config.yaml
num_key_value_heads: 4
norm_place: "pre"
tie_word_embeddings: false
parallel_block: false
init_std_o: 0.0
init_std_up: 0.0275
decay_fraction: 0.623
decay_shape: "linear"
batch_tokens: 131072
train_tokens: 398600000
dataset: "wikipedia_en"
Each number is 128 + 24 x the weight over the matrix's rms, rounded and kept within 0 to 255. Layers, rows and columns count from 0. Numbers have three digits each.

# layer 3 attention output (transposed), 256x512, rms 0.1, rows 215-255, columns 0-127
119147128094167160153141102151110140097142094131147152143171093111151157173068203142160164126165111131169160097102125109113253175095176095120157188186159119088133097168095127141127136165140169197109176106136131150180134134119104069186170172136220178140105112127125131144068185163108062091082157111108147101148117192137139127143133134127159041134135110112123089107162150175128186091154
105138091114077136095133122145154086169084140113134124095106128123131156191169119091102154152136138081113103168159094094115083106159134141111130131128116129118162088100105131064159085129032160097145114123115120082164132162156150129113100123121144145160104160087078142076146122111124134070145070088129172108101109116094143137239110120116112149116181169123112128162123160196093062085109
118131167068133111078129117123110150152133107125140157146129131083142133093122095136048148197079103171129167202104151117139075187182094141132149132150107107227164145139128117106171142150132072204173177208085148080096130176145111131099127143132117106154151191102126150213150168132095038113151102105127132173158160150123131104146171141197120095089109101136183157143126109121057115156119
165109195115117099136131071141167103139119144128161071167110125127072120088097100129107178134104105107049111109117100073092158147116122127096158066104141168147095129146126114156059138128223094111087128188118182100202136203092168121129127136108145115142124117113140203115078137147095145148162097092158060124155182097122128141115141103055140160126107135157197146133071181166124184064128
131111217107152088122148104171160115152082164063122072130083158148123091112185199181103104072117102218129127058203135175127077227086152156116109112110134170069138127121143126042157169136099171179105142123185186090129119092165138141093207112168120147099179181133104162106119137095182177144162147119122166114107099131163132146135108113087146166126116179108148131107105121099163138093143
129136131126113151105117072113127176116136092124133157155188189096100202100026074101122109098136126215052142125105100051106102096200072133133081175079142137123087111147176134114121121117111055095093184066066132101136134096185137144103092123196115105151173155164071052223086151185149130184100090155163110107142111125141112198129130128168106112123118155141076080074123106115116155183168
097148133079084110161117122105166107121070107094143109098136109116170118112139098120126115113110164233154106131144102218125100156114099061098157134041116181155136066123118122169152148148124083110122057171126194149050132097145132146116168083124145135141093125105096166065076140103091085156166111116124133116162146129140145165128147234103115101163122092126121185059077127106114165127110
116111053157164175134118046131127142077198126148138123120146109157162158136188084203146147081129166129084102131145189136122087106163098134126125090141190167156194168108128142103140124099090114176128133163114127115178145134064148086141109112145101074102159062096091215095055105135146203113112184089148097141112163123081151094140120137099115133103108171134145160108118152196139155144123
132176080073159139123091083138137111076127131155138083132138131045159062128100106113089138195140109119123160165112112185104148240196131120166146161134126135116138159101145174107182148119139151180185084144137117045042160104148168159171117092175178118146116103098156175148100116117074152116062129195119132119091036123088147057146147150088185114137119148075091088068076086167132131113106
181136164071086089129117132105140087168118161093111181098098150102132133098093087154171136161154023120105151118077119152123127128092214119109116132245090181089079152084126150130121125078125125116100150128152105160077085110124112147122112153097109142099127149133135073071134127105179200130165118087132097130161090227090082127108069120118041177140114086153181150170119138173160121143162
094151118200185124073106145136162066160071139154096130126148113168187056197163198113111136142157104146170119160110128113053122103084114139132118178135135140173117101097139120150165101090155150127149146144196131142137097176115123185148153091151121101084130160150103129134047140104150172090124119117161137115118104060101126179198115156167074101124124126111099147130150114109081155140077
108124165111185133166096114140110036186123099116221150135112093181148116160067124171117108108135103134150110164092128117120082117154195105159061093111136122108116137120097139148119119109038140083164139093143166116119196181108141141130202070139094121213044152095092132163132132064098082131116096158166146080175187165080162149042106087169107206147137055124160122096101087142179112163123
255134124121126144093133115091150158108173157110103066072173161083123187110144130095100148123098059149161150028129152164161069106151093111169228121084118148139063161129218171173165159117169119209129114098135058144136091070128045096076108144180159091184117134135148137149080124184069200134099184100113160118096131157061119141143143140116139153122115204158111125182127154098128186137158
128133079090153082135133160151115034132142185127138126175142102105133047149140130082147146139160144022189108141067208131100124084138166091082128117096156103145146153096091071169170146120135117193099116180007179080099057084140181204165063160183139099113131156113122170121050098156152118131113019139131054205140132115157084149124140118146077126130180111074101060067091112121173109153146
166112104106082123142160117101137181081158115088180163070128138111082100097150114123118125090175124095117106098102189154073159123130117147142118113165123144104122128186068152130151100101113104126155121085163125119206153122091136182121123085169165118166208139158160124135141137108125198123129113149155115101118123130134096121130147089164176127231194118170086094152199189044135133163083
096146176101084159110035134109108123067089091132144122114091109144140085155153083134121112130084131139127136109073140155111109157102059148117114153125098140098185157067101146113127138153112140167169118125206155161141147173142040125141035074035154130110116117118190065060079146179108135144097078134129174158119146133095115140167112171117107149152123194105137151128181138154120145154125
114136057129145130131190088146153190125167110106140087162180120136119147118106133080170168172125118120157096143135148111166082163064141051058139096131167075089151122103077092096170116092138084127206113134156129194116140104140203075116180150135146098084094186138151114107172184238150124191039133120138136116174082142152116121132112145099164152119148100138082187160131115188126117091117
127102195113170125144104070101122080090100188121108134108187086180102138143173120144135128092126134098110144069116061137074135128132179143123115142113130114110161085186080105119135130118150078135092148121116088081108140120086114098108132136202144094117126148105157115205165142130070081178119117164140110099131123056155158156125167179130147142093083138126136081116143121145098057128130
122120127094114131104153108140115145108086102106116108122123103099141172102204144211180207084114215099165107131147109139127103103067163137106147095044121073164145196130116110186108116163132100092130165171146122120094172184087103173110098077172120096110118085118124134124144129101142124140111140050073191154191149156115129136120114144147116104108156123067167169130175097124127202128095
123139068130184132140124058174133167104104132107094077081160118146071115081062148068134120171143121144097150188099105164068160178129116162143116131178147142167131111093064153080120084123205099123146146124147108190160155144144120089100115152162151143162146126110121063199131109124113098140112164166093070140064077170171139111152079179134171109055134123191147172168100123138091070093065
118144152109041159112130053110111142160183162167139161164082108117082131143117149045045096133109188102175152103111118124170137133149193169199150115161140096112103121118153038145127166154096162109124104100134094135118113144126173205094140131043108130169187081119114091165090162130112096115144171146127095106193069185115117157103120137125200127114049109086123106167112126142093145104137
137168090099109113178190157192060104162076155137097124129123039117066048079158110136155145173095149160055110202068117136120171143135175121096119201154152169106113105151181182119183187143124140090096164118075088110080082146078077163124168074133142091114147137097133162152059108089108208112087144129109093147148138158111178074131144141197131166130143070139201134115211066123139186142163
130117128147149093130143108140181150156133114092196148161154143140089129098165124134078153149125168114152109114149131143128144228132125150122113162078106108142105133150121193122128123086156120180116138141185124068119070159185142149135137119092123157173138127118178170180189150064151145085127176123091079161137152141144101143160167167165184071153126152158012119153122163172158152179182
092044087052129121096099129140118139183164105100103112133140127174166150107109053082133150122101174139090097078148125110114166159105160098117151120126139181224080117080065166053166133188143109133057138114140100157120126180157061102163131178216092199126149078143094138070138175146091161112008221147128080070177120060155133107057150143136140148131149177162149092093119121149106136152099
112121175139147167135135090133176077126095087103168121124129153116139096133169111162156182110117156108167137093060160125134122125136164146120067137132157093070123105170161207150166135162064186151107127088080168177159089174144153140148134193136139114123114142121130133146110148208135187192194229157131175142159142121116110175149171106066150078084149138125090110135103087181070086098099
062077097107084122140182078148077099127112144139134067137122132141137130110157091087144065141144095168138117116094090107071113061193113136095102176091148143137149122159148112126132149108099161105158172061075141137102098097090098149138172132136105148142112111096134165198090143073155110119114155137084092167107106092125152109126166182087114099152176113045100169152119158114143138124191
092106115144182192131098112114082144131097069087190165162090075129075114145031098128144143131108109170186117103208084092125135104117055151183122157183106153119221156180177190118108064122149198084122103125145140171130193106099229076115172201048204108094116158093149178156097133101197233164127095123152101123107097125157104099141115107105159129134122108154111096106102135141133133147064
057161168111098135162090157102126163114044093123122114164144104222120143133091149106099119183116102101134114139092065136068144114117053103098096161203113141202130157124187055104118078075120153162149179033042148101112144139124149155121160081184168120126113151157115115112080113109114124169109143135118149161144117159138146088116162112121110113114137081116104087045084081093120116133148
099199084144078159075118135133089151194198161169071131112146120140115032085071086127204142119103135145097172170120080115032160174127149074191058118083103136122109087036081132193076129139113253116181146133149180080137113140141115106125085132149122134160155120122116115125137083113099084165125134093109142117081155111099097182178108128130186074113126121141111119065190136128125149132128
168124143102146073086086126141105145140133119091112151101158076151156223143082134098101086140099070098124156145143090162136102168114161144133119113146110170156163129118159116183082148046089054106109155111079180157173140122155113072109166141135146050143075080137099097067058099089076137150092046088132123063180102150142096105160071129118208120116116167184139148097076101086130179090085
120141088145091180178147092127152158087119172148183127100143121109147129125118091138184163128107197106114121051160129092194088094116159130183108119104083120144136120117134123149168136122124147151142110043086091168185095108173139157075110172128093165118074200098147131151134094101106186067089094157143103159054182114137104167144051004151168129144149094137131129111102140135133119204117
124125098139151119154202125198082157126083084098177166137182146133102106155140107075095127141145123099072096161111134173142126168130161074154154045117134156136174092147124173146121131114117133125134192051124128171129203085081123135144097121141129135131103099140102119184151118137115135106143185127180147137129117137153142113165125144156135108064151138127085130067146122162141088099110
067064137120079153135133063114107104136145099121144121103170150154175147174116101139153135121187082111148109095129157100194151208086164166101130081115113097112081122092160127077200155103165196067165137113140206165083160053104124149150094133163136130106094082110083111098115181131126049055095140205173192121173135123079113144136139115143024078136135118179199184102136101137133127143122
165100140074212179142146153139133179179180126246115122090152149135150172120173163068125122144125142135164141162113145142123127089088157114099137099106090138149145111144164130120094102116155127089122131109159099128106138156109124166114069158074159179089210161094085037212174183095177128060152116143127125159136165089112117159178163137153095109080160123156130131129152129151158116151161
097105163134098140127071111119159155216058152163145158142144119108136113092099113116145122105113122127165164109159023132118172158163178095115145196145156123098084173144162118102107159117130120057182088118106151125074126169122137127158134118139092125125098185154076099185177126153074140077090057169165147139182169132121125127151127114074113130086115158119090200088142139101105058129216
236101155121097112110106081106100115139071164107091186102125119193105109207127102072118144113141115182110136163172149133170103123117148138117142139119135149055118148073150136138087159058096146127113125077102095107109114114131124112102142186143138129145095171120137164088077129090076128099102171105125174114158133132088121082119045143112147184108112141122134133160178115119077095133074
119146233114124155176118181149163185143063130142123169102147041102042106146189121204139136086153106138160168118116154188077183143132084116124163097112201112129095174133091141135162150108130233143101157233116128123138098120138182114087130078036156148120098095140135161118080181094141131151153080154134129129133137203114145118127129098100161150075134146131107147151161127147117137151131
121120136102111112147161165135189188143116131077160191161103089068191126172113124115104158154142080151116096148126153094155123128186077114096140111135136147075153153123172103113197129085143140058165177124105140125147110150120119150188077105053162109140173156167159123134060136102082140145131105090114094127160147115132184120154147106065162063088128153176118080141137127111118074131141
104138105128128167117121133137126092112065141119122132126170156145123148057075056148125122143128173166098131110096144104110090153108112143149154179126070163075035144151104160148129138138129166124070117158161121049138104114132114126142243091068135107104148128108164182105139104110181152084070066142134146132148162069104143127127150155151155157107174117091129099104122153153154106197134
089162131093181086164118123145101105153160129100109092131097145141127109069127087125144158129113052133048130097039104122154160133087120166138152191169097120136103122101201026107090164173101099109092132139135164098172182155126145153170131116180145125108103169144126155073052107125200124105082101143156101126073152151191164121071192119103077117080119099140191135196128101084150113110158
121139073151182180147066255129134168097102099115149123096127131175163058150138213147111076090193191148184111053108103100055151121086157133112142093143112120120128157127128140108098128210130073180175111088109132124104094120152107167115101132158159111161143136176134105084152136139186171144129186126129107071134169104152076112177113154242123069144033082132110117149141109133101111113177
# layer 3 attention value, 256x512, rms 0.105, rows 216-255, columns 0-127
125128131198150165140108097079188177123146187125147132105136147146109096128138164137199085127129084136122131118086120134063138145084131058103051102097111130114141181140117134176115104108164142131147130137115127108133181092034087147143134154148079113058167088151128182192111144076148143149141194140126098143124075097159180092130148102081137124124057114067139084112152213148138159214158
119180130233117152140135142156109148173102130093120135117089178172241151136113103126149112122144098129113140174213073104188112098142129168104134117130156231140136207138162114138105109121132120131083094119143118130138184085099169135120114179163105158169071189075166106048125122054224149138124151153132087050115129022146052164134123153131128163132169128126160095128152091193141132139156
177164138166109103119070134159017144120158100227187125125115116202123142137120147168163102109174097125128124180124121161108129132106128151145118173085108104103183152147132167124131088090130120128126120118142067050179147172174100138145131169162132115150070071142141116156135158124163129138118091099132129126127151154110148168119125090161126149129195099127117073156103088124083123142053
124121130094076192123121141084135181074128128108153143162098126071194130089118120138078140116169159146133137158056134151139171102078127061117173154086153118076110103093101241185137120146124133135104113118135132156161115114204063115143149087130067052099105146127131104127125122122195129139121096109120151062144105229143087059172112121122093133128167076160101096128092133074068191116120
168017130095127100157161133183184132137103111128136100147166159153050114098132095141126117069204125121184117111204116130138105124070132197067145145222120105142107139102110051104110094069142140127111064192137104095149131132159092123195171121086086027156183250067131146101160136121213135165141126105132133143130255120149172139091125124119125161130114183119206156130066101097128134088108
123087141081110061133145116167143077143127081185189098143153145127061111133104158104120132161110148149130116150099131105134139120075125064146122112192150124126161128124137071110204165073166140128097126113108092132152201124132134119014111142128115054141120160149127058152123136249137146054139120109135105064115113084158053170135164131198113130123117125102168026134114121137159115064121
140132129229072163147142081116077078196171044148115072154113124153138155131117112134147113141118166127164112144185135101205089122162125136053077058167140158093122160088099167092154076104112115119125080134168132058120067066076118179090120131081120119135075107105136112187108116102151115093162094138128143147122058086117050130159072186060114119130198135072111127102071134137066098080115
100154115097117136144180159247166104146113180154168136095116149193098166128140123118098098099136124126174095113136125129081169133133112156120122087095129109157166085092154087088102194119122133127092138117107136213144159112200080118093112155123109083158108178177106150136132125191205135154163127109127114109128148091153188141099143133116130041120130041126102128115118139127058137188146
146146123143196139141124131193044194080138106149157125087138124139121199153122142119128131097039181109185142106152139165185148097110116000187157065181117166188119160154071134093171135115165133134147144168148123149117099073075131128184137128159155120091112205221098143085138108116092113118135077084139148102132166048163143118159150105144189116125195135170143156124171098122000155133121
160042134087095077153082130071147133057127089098149096172147171123098191130134141131122124094097124127119133097153116115141133151196133112172167078188150165134118190126132000120099181158112124120120171142150105163122130130145105099085096058091067160155145062144129119081139132116152084121132111153131099171138123129154137135114112204062162127125216095171128123136109103106122105071186
197066126162115168114158132004157130135086112164065109090107145146122112113119129092164114127132108119142162088134109186144111112052126177121099128080150190158099089109161134128132170142252115131074149131093080144121116214168180108178146134157074140125216140117121124091125136145103103194093148100128169105121082126071077123139113126063136082127160188137079114146141111081041127082166
081160121181140110169099159160106114125131123072157163179127125146076192121131133126124128141077186109184174148186164149080160140071121113105111088123101120124106104170104074120133126150047129124174131140131136088090089144157204139121105139131085128132116089149125110115196154099145145128141134103131102100136186156067148109099132125070128158127123107075169166131154111128170117096054
204122136124165119139031118096108229090097112140178128080137164096160148098117138146155067108164160131135110106172120156154103127121133138099160152117114161148081115150149182129111162081140129132153126138171020145177091122148070121109123096127142091066105119076067086132172144102112125125153123178123156019131047072118129142114126194121135106129061098118175165119100143190099126095095
049133131111128154119100095226086091174077081124124165116147123099110115136122125104129166151118106126163160136158108109150129134142135079101161171183020139131091145127091146117086138116152124130129097104121128202170083126147100113114156127147166050125134089221095132166142132166105151156128152140131140145131107121091121089135076084132091090128115207131171117146156064153133132101157
058092112131106092130212175089104152157135181147089131107159113101127188127128125126134115137125133118105192144190132163106140115157128115118140091133208143123153109101143137123197144138122132120102145096110113111087130108106100120133109125170095086096156147187104167158094102132158120088152129171126122125117081085114100167090117113149113157136147061128197114133157119132213093089162
092099129137108062093111144231070096131088088120084168102110103081094085154132113104118103086203096134075158120130132102133114133197133198146139106164048173153131176145156119138071113164173129135166123086141187096134141145082152137114074166069185158096192006113119097098111088156214130131124105073130127134126111163098182119115175183149125121134097163115141159107140162178049106173062
142174122107157134138162131093122152073156131072152142166106125132171144130107120119167180053125164124167246172125100094111133119151133125174171178224150042151161128141129105140065203135054118128113160152154089193120080093159139155165127132151005095193053072133105141143096137095122141099095142119128116154136134158120098168172082137142092138134185143117074248113072101122255129214026
099061120175153157087049127125127105135088166156148098140143157107042133164120144148149108176124122126086127211081102147171169130151129123129158130236145111105172106137207136144187130160145117126123060112061157199177102139063169146139118183085152053159139202230123137150097104109158113114135104142130144180117092129184051094085110116153140197140133104119054119133125089152087022136178
116126130162122157125089140120164110120132158201118153114107073179177139146132135102111128138081179134122126144100156150103124137087121094140129149129083104102130152125162103161173138164058135119147093151111148218122120168119164124092166116114082070144154157019081130085115128124064104177154143119124143098135177127151162097104152037114133133126151157111150122139113137128143209086117
159093132065133128128176160176106141110192111098086173129137120173185107136121107148179112155066084106141145169147119160125130138032140133099043100121124140112186002120204132081163082157110162124125177103104143169122161111168083136222114118153156126155168183118065178116168128163210135123121095126126171090122155059116086127132119190101101149117134222153208167128168115112100135122130
093050123098177109087075105135242130122111153116132118141101158129250162126137150120111101126128122130102106031178076125077107098087130189148162130148063073149209170132154060078109138119138105128118110105124105119158140113161099090070125171140144181177075127162104144168073101103109121112098098125132143069128115096129101129146132121089169159141124200126144149123109177117078070176165
129183137120108159117163109127000098084147173207143117112134121182123115154138168124122170127162184145117146111148139145122097137156137144127130161142129178144106172103163125142093109099162133133147113118115063152171146070004110147128110156095091043181141174161116102123093139144115141208151153151126098162133066192090126187131151105100132150127128146168149175140175087086063167166084
126089116118103195137219130111198121105166185154050072154135122181143104089140130117134129192150167129148175100110145155112149128182134018127157111152140117116190113146089129156106154057144130124136146112136123075116201096242176114069124171177149139155141133207099140170151177138170106069112067082125129170123179233063098134167126061120197132133066079124015142151106091129124094094154
148056119103124094145125100099088146102074108087059114122145093087123097133124113128109123163163177130118064186137122115141125125116115068112136143148126136143135115115195127086164123170139142127110170132139174075130083115068130121136098081137156130089090117223083145090161120042237113068127162117121092132134081052109093063188133160064083156126119129137111178111212139088148042240107
157195131130171095100133141121143175045083145000227139126118086173097132170128133163125126035170160135140140139133151109132142133110136143111063189161107080129114122112149116080099117134159098131153132201094074070120164108148168145090182151099126077101160069123148131145119116187208129121142111140122181113123053121082072101177087087108180135138179169123075117123154134138119146047132
202141128255102163116014111150125106095187116103124114160151132097152115112139141123049136051207144135102097160090115109130114137188114135073079078053117069124077098154134110099168173110120101131127139135114078127143052141146141092165113102126115118149085171109129097149100177139115112092153067146118157111132136140174145151153111171151118141126113137140154188131122147124135158159130
148185139128065142125098112222199078095165161170148125170165168036150067128127151126140130100154062151113103094083139139169123128070113118124184061131186164139031087138085250134164133143172165132141118199138123166110172120154130137189120154068100072127143125028033133182167151180131106138122138111126127170139096093080086255109143040079087147124077149141103103119177140085136091076117
060103133066183155106122107038161207054107121188154128108124094158134191121125131149152091163086134120146122054097107096214139125131134135086111098124111142183135080137106052081080114148111137128152105169103204078109113076076140146173099102078106148183213138058133152113117168125197137086117109125131129125119137175125165068107114064132093103125124067141139058145190061135180177145084
110115137109131171130106124137124242099131140136138075119083114181156056122128174111102183205143126152080121145187144144121133141055128139045247045147155090143134159113133077105060121159160128122155114109141076136110112136102147123155120079106121133098125194096125129170107155088107147127114157157127121162125133121059139131063080097119142116124101125173134066121137175084146091000164
215095135167122237144164166133199138113116024113115133099127072165155124104138179075145141166157066123144126167146113206110116135122118085108180087169144130129148094144126139105141102141127114130111126140149183021142035116093147118144184094157180151125172121133121106117115143109120109147144117067122119232146133094089142172134107167123136103135107180155171105115090149115107123142148
135171140144153127119093112107156118172131160172080109120075116133059129105146143129095158192062138143141138141094160127103123145154138118125040157161173163090122184133175090118161221110172135129096093114120162061145079112057057162093158117034122178113131164098166114025085134149171126177170110135137140096117071108140162115157115052134112161128064168086142180118109112133098160181157
211100127175117114097112131125168067124100172139163104132131125088118175123136119109062130231116130128105145139117097152034141122135121152130149047152050058142139122128132147102180109113107108120128192129170148076104062142094150121091130191146111115132134121039133149074137150094117152146148133127126123151111048155139139116105120242140139163128146142101122159147110049125041116069124
143149129176067077144145137165153090137141255000092117125110086099134078086109132152182154147145103132182120103053164109109129122128122081120091041077095085116143123132125082148184230047152130134124089112122099164101155163128151115156110132157174158103147146078155158086095085114081148164152153132128102147135108209194086154207098103118170147134087178128115142120131137090060106083115
132177124118105175129192149168097096062172152084153088153114141026114124123129167130207135131127136134104098169150133088112152109162120152155134003152093204149177137176117179093130156132140115140065121088179128103130178086075094172201125072190124189132131082055062133095158126179154132101139214182126143169136167155050094099070097139138180165130129116159175131127145086103015196131159
064186124228084139103078126102158147145162119119126057175133143128167174124128171120195109080084127127092155096090181182133105138160116047114043146143149066142111144186106179137149119153152119130130141131088171170116116108159104151159113086157205168119118118113207141152134126098169110089129094164131131072123172114145072053106149114100148176123118123179162192131129115120088139098139
158140123176129082143136084175143159084164129158111088135124132154182074123135044132120150110122125135142156174133118158126136138131117156168102086223154068132148147108129199209079013063120124125146121109151172069133086180173087140154127101159140128118100202118189101070189121199109101145118229100115128097131090104177052102136183128162074097119136145093152043118104090090255199169211
181081129108074125134074151135082151133120108043136163134104147096161146121115116117146119157102247111125196197117154138139147124165120139124107086004134127143107203125130188112086107182188114132129088113142072090114091117186136088098139047122132053150104084064109141126121163137121156103119132120127173136116045103099176159154173111175097123134085112090099097137123255129189093164071
201124119104148168140114103116138123115148026124119178136071135094099107121136085153055119108202110123148147135188154155160114138087130131047156101153148170145196112128070037151099087141128152123136112061102135129107139124094111125113096070113119114097108255160121110200127140134145121146145171104136052140125214086120148083139081115132130121139164114094127210121201188158124071034130
087128123033145101119090065064157147138216138154182101138153115103171197105136194130093136140221177137194148188157141075118125130196123097147138087082096091120132122137121185114062098064098133135136108125116091187167045131160158096155146075103136167142158146186061164106136127074178143180150053165127131056125165044137068168178129101183170149125086153084154105117132199069042143116113
157148129076167135146127090049042153091149110150103079120093123110039145113132142151117138116120115139143133239095128105166164118143140128104121061053086088106137120136095084147193113122091122140149161100135164207155151170159158141181127107135091026096116092124070104109115117124197138137105146121134148185115090185155119171146109099165116151134189146078045123114142051126123006107059
# layer 3 MLP up, 2048x512, rms 0.0989, rows 0-13, columns 0-127
104140159121081155105103133127138098154120116143152129159150132116125102090128140104102168147099107123126171141130152133091151138121128128140088090130146136105113144124144144148143100182075115132137087161127137124145110155109115141103111109136122145136099129118144122119158134115157139134121179139145143163130099153116131117114124120148153126132071145139158100141158136117140112109126
113100079167121126104141162111131143148163145128096158134154125168147136161118152139127129140091124114126149170137160084119063176182143103131116106136092108124064105108140117138188118171109141110150144114156115114139103114098128105140098122091130146141123140073135116115103152129138137106119168110151142125126111139140126114143087105090096137155167123132109118118125125069122107133168
162160122128126164152112119127146131138160147145158145135136113140153148126166121106163143136101123139137150125145134092088110131130161148139129114083188128166142137138126117126109145106145170123106130143136118103160145138158126141143182109138113139131116161123171103164116150155151105087137089127151138153182102113136162157123110148129109150116155128169154112101122065084130120130166
107187180128140136162125115120139130069163125129100133108134123088103158123126134162133137125121113066090117122151137120132126120113076141109118116152135143143096153142104112093123126132114202151128136124162138120100172101138102126134129159115139151185121131115115160102141134089114122104168157065156119130104167089119156123119129110161133125119104157127111124097120094143062110073151
136122109112125113117099100133169142172131133154123122111138116141079132129139099141117124135100145126132130148126144137166101134115139142113117124133115136121137146125147121158130129108093121124164157157096129121112133142145103161122150117153162160105149129152119116123135103134118106108136116126132120124124132131144139128144102131122107113110113118115117136132120120115138132136113
140113144133113114112101107128148151119095121151144128103123157135124122124132103120148101087133123118120154111117126139128100144151091139149141106129118111140140156105138140102156130111117152135173089141134129115116141129158100138150119114112118112114129131112120104151170095129111110129135124175168132125125103125111142106125124122118121176102132129124125138110122123123113105102125
170115173121138092135115127144095161163119130126188115113105107148110109143156116132089116111117106109116106156093110117101140121128105116181105120136169110127101121109124159145126131108077112182173166165129115099147173151149122128069104104130173144086142138101087172136135126126132125113090136094146140101160102113123122135132150097144134128159136156132123140112140115103118135117110
104110156114134183129106125176145130142086084104137107163127097140137083093127138085153139151166124162120083191097132077103137151142089176183134080150113077153127145123149130164112124135173084191088112132083154140143134113133137135154129109113138158118159094099122125139104196135177121143182128087124137142125126096108158093123144144105136139112091104049115147114145170148138147145132
155160141153100102110120145126114131138175111141105105138151113143086145109112198070155114116123152137099141153160149094124081113160155100082122153140140169114153105128142159121150174168127096150116098119128119128154180172153114145135130148123144157151141147100120066153135136185120144108138155149176103117108146100094126124149135130124121143140125104122150139121118132150141151063153
157118125133099113083131164119130120180136151173133163129138091093132145120091131093132114130112120109109125130140149172121135165127102150108136096126120159109155143129129133134180154124115150150075097118136079162110110132140124074123116083165141142138133120168140121146112130161117109095134142173130137120107099169113126123138142125115118090113116111116140150126102087108083136115125
144171132135113123153125091130132144115148140116093119142114112124117098102097161141117167173104111050147137122105145103125141178099130127135112139155112114128115125142186101115162087155083153158100165150133143162145138108151122158085122109146128119185156103120102128120110134145132116134083110151148099143170086158093153128105115102149127084124130153143144106093137130147145092050123
151099138093118095110143135154127075099109152116087133135136107157093135110150130180055083146133136136164150103135147135129132135152106132116125141156139081126151047121125117102123128156098155149089158066119131152121156131140129110147121112136108088166109188141142114096118118144116127135087125158136138107078138135154127159128101154134151123138156153128123103075151090128116089167095
106158177140106107096166082134133102131118144109113133127099162093110126124082119131113111103085130159172132108120087088175147146103130130107110119153075117147127079119123130126137105096124145116129095135128164129146133127159082136074110105131192144159150116119156128126145128164109113149136139110146113163129139091109121136136154192135110144128124110146085156146092123162155148105189
106131129136165091157106098138131144130122099143103108142108127098127167105150103101125138146114131092141132106116138124131120113126153132128168110098157133097107102128124152134114107156103139105169131125143121123161137117126106147125176112109150157115145147173132143113125120132099134131125139083131114101138150131154123084148135155147148167157148119134128136055109127111095100109173
# layer 3 MLP down (transposed), 2048x512, rms 0.0897, rows 0-13, columns 0-127
135098095147103181092171153155144095131102161150107100112094146117117116112110113125126141088128119095164117115103092125104087085140099168132128113145117160139122116146113113140110129149124103086148128146092124113110099148109124121115137159126106125127141178087124117106134144105125166138154128152098113159140146112115135149088114118144106139127158130138109112117135128139169101149135
112103130085128109150096122077193159092121122160151086107106108088130139137119145179139152125144098082093118102129136131117073139163187115155137127102114117149157120146155133096167071160096121087116157156155105125080101180112137150127160086127144088112120123180140105157126132172157145067114141128096175129129106121131141118136133163161137139094136143185144081095125091075118116144132
146153162107116094141097150129137134075114140100102116148143141125188079125139148152133120161175135138102116131175149101130091105119149078164164112124108130117172165132105129147143112154085123102144091119139099154083135168141150161139100113159134080086147143109118135104112102130141177133093123119120098132147103118161089138172126111136127142146151140133096131081090189128134102116130
093112172127152140119092159121151140145187099099113132117140152122125103094117137109144149126136100112112124125115124085143107109100097134141102126139106147135166112140133131079113136123121183114127108088160100154071129102106132139134111128162133121158150114142083138097129135098141126156120161112118152136146137115137113126146149119144173155133114135152116135143094094138124123112158
152124121132129097107140106129086108113149118113158165136107155113103134146084132148137083139090136125144181096128115121108094124127119136143119139126121102152133167129112135127133134121148127119156116132130137112119116108139136121116094156123105110111103123121139125096105150117129125118147119117128134087155093077135153128165128117132120099123143161108147117130092134130149111135128
146149123102123107142139130151116149118139105125107132112103120104141095128139100154132142128153153156130100145142164137110119099124103143112107132168152162135099155136120113143122136153130134154111134105138160083087106099152128127117122158152129153145113130094127143104126155149110127154128118105098103145128095129126129115159149159115137140137138114115145155114149105124127099125144
129083106152114142127111153126123131146150201118181142138109113136178086137136114132154146109166143126135123137146116125127088150092141132194103120085178098140097116096122149167112120146125102153101158143157134144128143158132146143122119129077087128097161121141102134115111102143167132111107145126086113125110136121163142137172126103182152131115137138169163131108102125124156150118145
114162123169133132125164141158159102114123101113077116067136135120131123129129164144142149134126140148103112134161120126088169149092100126132114112133109131118127142150108117141078146143144125157095104123133118110144064095140152103146115101115121118089182157124116061079176158137163133181108128112108080160154130173139123122164099146119134117100090169095117144120127117124135108131155
124113155121148123140142179123096160148139145136124154123110150118150154069060097087151102130115153098111097169127205086111152111124135141105095136128121160131099110122108145121141162158059084084087141169115097098131100104137102098150116138127166119159163112199119128128104162097112135131169120154111125172123130102131101149115095109175133139165154126104143114095073116127131132150173
093112118113094114095137126121123158174136180159136128112122116130112140136097151088148119120133137138149133076112152142127162164115117160117091125117148139136130132101107085117098130108143133098112108168133148147081101121184149133117121104121156132090128135167139051120147168106119144112118100181092136159126089148127157100130158140153110096123131120125111132124171142153123165138141
136159142119125126108127109147110112158139136146098118099142145117140133074144104129098166098138092178153089114142134129132142161125173122081163104135151104123103118113153172100091082138130112132105135116141138093112105114156123106117162107127094096126131131175114075146122099149086140129135155113088111130110145113156115129120135138151165135159163122142079130093126131132109178152113
145116116170107123136097100111147121157149147093144131132135132134119152142116095179135096127132129112179132118085132104116129101124126134102166123131175106119115145114116133145121128123132107110148151087118094129165170129109126122130108148140136120149104136181151171130149122114150091114192115183155115148138116126104147077158143121132134110139149144126139108143110118192109100187129
122111168118117094130098158086112141183131147132148092137143181125166134159128098104114152117143115151136127118078154139130087132132123096101143091149142076141102141133169169122074122173152150108121147086136111112134178135135149145114119128175102152093141132136173158127099165113149155168103140152132130096100123120118119150118109156205127130077154081119164101108125123136101127111097
116151135096129161061145154110113134095142130100106127168165123105104180151104110103128136134140140120116122127113121088118143098129167109139149121182143165111137128124137129078099147172121130128169129136119155132095157122171117153143179124146128129188094165177095129094108139135094142127141163114131086127120152123121049147142134117114156149180112167115177081096138150106090115122158